config.toml
d_model = 512
norm = "rmsnorm"
norm_place = "pre"
norm_eps = 1e-05
positions = "rope"
rope_base = 12900.0
rope_fraction = 0.5
bias = "none"
init_std_qkv = 0.038
beta1 = 0.9
decay_shape = "cos"
seq_len = 2048
Each number is 128 + 24 x the weight over its row's rms, rounded and kept within 0 to 255. Layers, rows and columns count from 0. Numbers have three digits each. The size before them is the row's rms in percent of the matrix's.

# down: layer 8 MLP down (transposed), 1536x512, rms 0.0432, rows 1363-1409, columns 448-511
# up: layer 8 MLP up, 1536x512, rms 0.0695, rows 1364-1409, columns 448-511
down1363 110:079120121088124126125122119158097112095155152109106141147094110117092120112154156141170149106117171105152097128125161095123102124109114095129171114154113109133110153137091104120110114111127122
up1364 100:154156134115100120117116098128133181144111155123097116158141179119108114062131142101149167068118100106114155133152110101080110124156172133120150144134113155149140115127107108081147111127116150
down1364 090:157094154136082135154114130148143109095164108123138095153150101166128127104146062110116125176144123148146085107128148124145137125130155077150148128122117124097156119130159143142126142129135144
up1365 107:103144140084153115135123121094127126143134127143128133145139103132122118131164116150153108131131119128149134158123162135106136127127140116075093137134145115110118125154142069110110089139106123
down1365 102:128154158140139089140106135102146157114124106101091114104135149154163119092104128065130119112131153148124127117094135171138169114122157152102127115100143111151112110135105112117105135131127096
up1366 103:105090104124123154117108180130150097186099110100134163161123137127149107172142126097133154154133117095134153111119145110057101145147134114120154103130144152123128145154127112157140127142102124
down1366 102:163123115122126119165121134172121167156150113135118131117132106130081109107118171129056118137140090158176115095081133106151129138114128097110170140069129132139173085083123105113145114130089140
up1367 107:137158162114158170130099177121107135116147120122139162138105148164084112161146137116117135120067147128091167106080143128116123152142174071142132128135145098109122128151119119156107121119154169
down1367 103:164166150087109161129099131144147136128136120145158076129106139142097119120074137116135133168081138106131114114072114152106124136147138138148133106163136129142070109118130127126062111126099134
up1368 094:106093118148105132144139138168093120117047120143155137163109119166139125116054168134099161130117131100135096094175140160147150143167157101101107110138145117148109182098140123137108143115123169
down1368 100:082135139107146104098161119121114149123132127130133114126124175072111133119096114180081125141159111158078078153149118126168152101118194110107121117138160120122133186158138109117116155160094132
up1369 097:118101093144142139087114132091120141150095122162122168087155158133142127107155095119128118112120095150159108111124139135154137113123099159119164095138117142104116153108130122137188154135106147
down1369 098:159075118152100133132122128149101098141131172162099122115180127117137127096169150117108110092152095127172081097113109131136110163100123134107138100140138139098119075067142140109136161166163119
up1370 092:169154106146103089119155134107129130147133133159121112059107134091155112146097107122109115141124173093143124131133103124104104102116118123112132138123163128124168105127137147158124124115130120
down1370 096:167115139134124131141140131127160118166166125137141111138119147101129095144071120085140092145145122081102109145133112131138176128141122104102095109102125139114118107191128080113078126157149103
up1371 090:159083165093142100119118107137112114086149125150160128139137058145121127123095156118130136131139121105125139121138150126129152159137135115124109161097132081122116155110145166145103146087152138
down1371 093:137146097192121133116081150156085077129182170097141094103171124143140140144153134125146156092110123144086124107145107135114113100123137124120080122138109086107176086090100122108139097140106138
up1372 102:120112111118100108112106104110147169115127160145183135119108090115149140164175113124128158153137148171129080147132120091110124136117112124116157116126108119140138113164127128131161132135135140
down1372 112:120130103140102135129125127101159158088092117161058119073142139124122121158118145147125134095102119114126098115107172137132109151147119109126139082149116140136151145119120180145121138124139100
up1373 101:147123157164072096137074129109152128105118118113086083136101107140138132133126145126113142098163122153109114135117146097164134122108112141201095144132125153091112132116106139117106136154136163
down1373 103:149148107166108110144131143171141119136106115122132125176142112121139143124128121150098147102175095147111139109093102095161167151120123119126137118144135137105122171082143138136152105161098158
up1374 096:122094137126141121118166131099147151132153134116107117149124091168128127165118167134143130122137142088083133162148120132124157130166154107178098136171150072134135117121129140159140103109119107
down1374 081:128141106115148162096128163141143222136127133182028113130165140127143146161123142136081149144105124181152129092117087151113089114119113097097145130119136121104114158147166103125143135136128156
up1375 090:125150163161102151119133131131139132098155148111110125129158143189127105109142143103133131105134068146128138106134113136123141134127133102179100089136113115079119136136130114166129148103122133
down1375 092:118159088094178162107132131147110119141105142133138147145145113132152129127124107103112130114110174127099151157128140165123157160132093126118114138109125130089136084074115099132155087126111107
up1376 100:126142125130126096123178131126131126122093111155141105143129147108128135133079124104130118123111129080114103098138137104124112100123154103148135094091109120062143158070155130109136090162111147
down1376 100:148119117133123142113112083099127057100173149127137094108083128120130098119107127110113113140096141201133138126169124172097127111077116105117134136120131115118136120125142153132125212173126159
up1377 097:132089168136190152168129144107162139105106110136119153146077126123140112108144145148087088136144141112114151167107128110134147109077159108091138182091111152178110129160089161151113142109114155
down1377 095:141111104084147138136138106121104128120165106129077143073117127107109167134086095119092122130145137129151147129119145166151098137113130125137121147118150137169145103126153101116109064178112145
up1378 094:147141175072125144119153095122103140105113091113139198131118114127140119092101187094159115093148149145124114135107116092171103140164081133115148119121133137126120134105109147141133087112124135
down1378 091:106136108106144132135095158066143120102148146122137139148146135117127136130184094182103131121144124165122115125134144138173176113111142123111143138138152126141151154122112156148129141097157137
up1379 107:120118101175123134100154111116117105159098115143155135129171144160112122134089141126150078116122093168170107122111128128111117131075133152135076146155100114150173088093099152125097112086112152
down1379 101:075142114111133117079102151067131134128088110134139128127107161119116101111152112143124127148127112139089094137151102085148152139130098111131129099075116147123097135121142128146154166174163177
up1380 098:119082114154140113158117176119148134131151103083105103106106145103090115165123142180112125140143124147130135130155120142133141103101140121124151139142127143090148107104119192087135132163100118
down1380 097:118133106164125146095117146177134102127117155134127134122126141144121095124146123117150128158149148146147103107128093157120141132121139105129135142134142084141171087165113103095124096114128142
up1381 098:142115143147142134155085186114137160141097144134165128106154073118101174180081090145154109124145086119164118127185115130129125138175151146166104138118125139106103135158104154130078135088151094
down1381 102:149131092106135134133119079073101095109145142119132128127103110133110105154122122122140110128078129097104121129093115115161090148152138146126136161095153085140170104118146121150099124117109135
up1382 103:111117153151180127091130116126121119121119135170087134125117122143082123136155092166112146113141085142150085106150137132093143124150136131119161112128131145117073101136118130104157079102158169
down1382 102:109137104147116166178129113163117087126105151139160073144140069125163087130154088166114160136172109128126104144106116171111123140108137118128092132135139121141129085153139112106121115086131138
up1383 105:121114146125126152107130136105159116150076130101137091135107104169135128075141139122094112086165129107107122137162148135137170075204156131130144111159131158139140098148134135055117070110120128
down1383 104:176146135145124162102110170122118094055160106093186174125144110124158150126123103111156099158096123114160132085149149114097151134128129107163098113107148111105162147157178172124137108085108150
up1384 096:105056150148121110107145137132127139101175109108132119136139132134148182117095112169122144147172149145137115106133150133156105133117141109100118091138180105129097106144103164123136125165098142
down1384 106:074140142102128113077132150125125106170131105113144132123147160089179144087109105136151117078144144099100155145193096129142119110115084142141129105149080123131151117137149125177127147142110069
up1385 090:148127105129138130147134165150096171152137135151102127138119135148098156147128126160126126116130111166114168127127146167143150156191125147103162149169177123146166134115133144088102121136089088
down1385 092:106112121171161159125142133099136125141132119111100125144158113124149135118142070150132109165098116097103121204153153133134121067121171138122106146096123131134140140100105151157091108099151172
up1386 092:197150108095132123149118127113164132115102124176141134158119130124093138131110073138035186110137136122143116122111122115102132129093150103119112134108175132098100126098118146134100082143106184
down1386 097:115168159145114164087118128152101131150098145144156110097105119169116151131075112158178117129118158184112097111115119115118157162115171129127162104165167146113095080103127091113159138115063122
up1387 102:104159122128116108122136134115088132126146133102136142116100151131121119123155111139154160113109137128136159114158123150116124127144143132134124121157145128134126126105115145142144109148097098
down1387 104:138129090127109111150120182118127118098135152153074103155074116104098108104158115106145080153143152115158106123127129093145124159134093124156118116157087100143140130098113152119100119162126103
up1388 072:118084130119123091141137109135107126177136129093136149121148113129123139116140128089158168171118072150125132112144116120138137132129119056090149148131162121099101120114121196100145134150147106
down1388 082:123169146161171109118109131115140070141147135112145113142178149113122108180114136128128135118162146146131111128169149130143114144099145136142126137134115158093172123108073145125139151117096092
up1389 095:087097164099150127125111155117121122135113142163176150130143125111145075078135124135146142138117132145145099139148115141107155153145151145151088099147095116105102175110137130107142133088124081
down1389 094:084145103131104165149101087132069110133152092116158133102175149154109122132115143163185115094098098139114141139128111097125088135113157145106159136084132116092133150145111134121113096123130144
up1390 096:163131119150120132134123105092129147093167134178174153134102155150079117131132133100109105139122134033101129177145167154138134160108115131124129114123119163140129108122170126122155151122121130
down1390 095:175169111137161151116150165135100118131122139138152116094102144084132143153092091139097127128164124111081167109120116097115141128137125109133138088072142147100131094157135142108111081113105108
up1391 097:123121188134106184138142108121113140067121123116147150143133126124125175130153112066163113132103135159112152130091143139109129119120147067120088105150122170100123168122164136091134152127131112
down1391 105:073170122130133160114142140093078105128081137107140155126134107120126115144065119122122125108110172160106090121108108113129124136084149129091130105124096132073111178108142156152136106145125108
up1392 098:133117142173075124105116134141128137186133123166140167149100159119109132100086084122134130145114106107172115161143121147146116130137159073185146151164150165131117134171122099121105104150099127
down1392 095:149121129110093115115152150125119128129175164113135123131118160138135126179162118126113107129117151193113103103118126132117120170113094111159111110113094156108129117137123125170150091093119145
up1393 102:150109103160147169125100149073160189168125147099122140118133126123127124161166139120137131137157117128110158131133128165105144152106132143147139095148146144115130104138121117122084120106156146
down1393 103:136131077126141055101111104131144170114137156144172120139177126125152153091160141123120117145137118157128134142125110135092093138167119123107134114124124117101124149107116130133145125109155100
up1394 102:137114099139118123139152135137140159113127111126108114146130167082155116128129153146152130097109090152117147105127129158129156102100135156156105107122139106148123117097108115107140104132125168
down1394 095:104118085164130074109098120114138168140114121125073118113104144095118107097104106108110115131131120143185125138087109106132120175135148114103077193144101136122127092117131148130101079100112150
up1395 076:099091157131161124151081159116129115135150135133117136126058118127151096120132106132141151168100133110114122135135147153154096134120106154109128161091168106110163121123176179111154145126144104
down1395 081:132150098119129090135154125157135145114100112109205124158149147110139095152108156136115148159127146138117091088133142129110136153131112121140139149138140131107137142141096093142160138120111142
up1396 102:093153171117110090131115111118132143134132144104107159151109136142123159134102138112147085131150124153162124121151122131150126163143092117118175165127124104099116122144142120125092165138143164
down1396 115:174122082094074119168143154115182181198162171141150177116160142094156117101123123110163127087164100101124101101137127124128149111128141144134154128161117112132115157104115147102139159158112111
up1397 098:113110155099134110154163119099129155110121148158122156127089102124135146122107147133123129101144140138134109125123103116148131122131133092170115119134112136156077102132107126128155080093132117
down1397 096:090114138130164153125135106103117195174138102125094125111146164094160119125139051139114095149110144100157085143104132091147122113143110128127119145146148147095115126131098096121178128138110046
up1398 101:127132104117128130129122095126101163131106128160112133120096140155116107098153102098128167170128149059129150081169156132110149114126101095120146140144159125144161098137097102092180135150115147
down1398 104:153124118132098123168099127144107129135141096097121142155120085138102080134176154135071145127114154141091148112167103126106141151140124122132146100094125126133139123105114100079118150155118156
up1399 096:120135131144107115081107142132165139197119121128150145103129146127139141097152157167117106122141130098123110133087147124140157104124122134131125103138110105102125146113149120114163079139087118
down1399 099:117143135122090090088139142138121141102188159107135143117104082139134115114101154093151131137136171114121101096142139160147162077127117117154153149089132134159082115105120120123166132108137112
up1400 104:092137100159149178119105170126116155134163127139127129150114148157190133168107161156116133136148089078123122108139114168129099122136143103137152118135150159143154093138130101119116057135176131
down1400 108:188131133111101122135132111150108122131114139084156158155119112131070151123111134142118154109135158165136128133123156130133117118165125130130168121124092106105169098133139161157101134111124114
up1401 108:112132135088116158130139162127117111125128148112133180092122099163137102134092117119080145137125103164137083164126132139146142128128131102154115114133127140129117172088115140138113142128156185
down1401 123:147128100156099137136118133153099104125143135168172103104118074180134143150122095156125136140125081156141111117143127100134116119115140101135130120100135146119093093139133115191118133121202121
up1402 113:118122145119129128124129147131158134084112122083124118113118183125137139109098105130113131153178146121118153136133167154143129091114122133150128092104105158138131160134176140123120113111175080
down1402 112:147138109093118094096158129102124152160118098103123099155131095104121129123089135106137144179129108147166101146119113099181123123142162124109091106127137117132093115137179111149119099143167146
up1403 097:125136122157092155184140127171095168150140167160106084109117068193123123129156092106134146126120161106123144111145145138143107152150104127151146118112123156086087111122131145133172146122090123
down1403 094:133130167158138131125109112154141161158098135139156126122115163150105118123144119113096103126132101155145106157113093117124144137086094161181108138112117099130118148143116112144101136136129096
up1404 101:176104100164133128158152184117109135140149117106165127164137149128112163106093134136137140099173127140167120157125126145096112134150131121137116135099125142179136125121131128134119113113106158
down1404 100:158129119140114104168094180164169119120142107127142130120109152166135132097108169134151135102107119145118131123089113138138122108089138127162134130086111141127183116126134143151113134135109144
up1405 104:118140151129127095149122085149095121120110121143144114132147147120102138148114104105127129125134144136158103157102126161099115138141130172081171114143118108155120130103115144130162090130117132
down1405 104:135108186110120160123110093144128119109114105126122134109118107128117110142135157113113131134158149111130140118135127111133140158096094135147108117123122133168118116110136098119077155133149147
up1406 094:098145141144129142078074187121140129099120151160098118150113144078147090110133064159142115130118167132153148100130138147165120120179123129126132119191136119133104114116119118136136121134136130
down1406 098:143160111160098077100104130162117150146140129132130116140132109149116155121133124158123128138156090116127082153070135120133103156091134138113150136142132120120133114120134115116127165155156159
up1407 099:125135126135122131105144136114120161206125132152137105124116126150120162117073145075147104153119101136121132136130133116151137144171115130142121127099126114122111126094140137139175098141123155
down1407 102:109126098170080143090119117117107089109107123137139143151093114150144126122107136159085140132122152105094066109140168134149106113125148158164114119114122086109142127134114147157136088148089181
up1408 110:112112128157149135150113119110139106117163139090157099125123117129153136137104113139119101102110123143131126115123142152113141127100120136136113166135146110153145096150146111153148123128132083
down1408 110:159134138127135077148092147146146101122105142157150155094119126113143121139133174143120156124158138188147130111106119142125124098131106158090137139120143126081121143107181153145177146125138117
up1409 102:121136133127121145142155153114175139142141104135134153117146026122129148146121103140146150132093128091101158118137148141122096136093095126155083111100117132161085124120192143140113067123111116
down1409 094:088147086125145169173161101118123154119105134151051119123106160115128147127136127122140146140127133130141140125117107135105120132134142162125151148127133104112121117174095095122166122156165135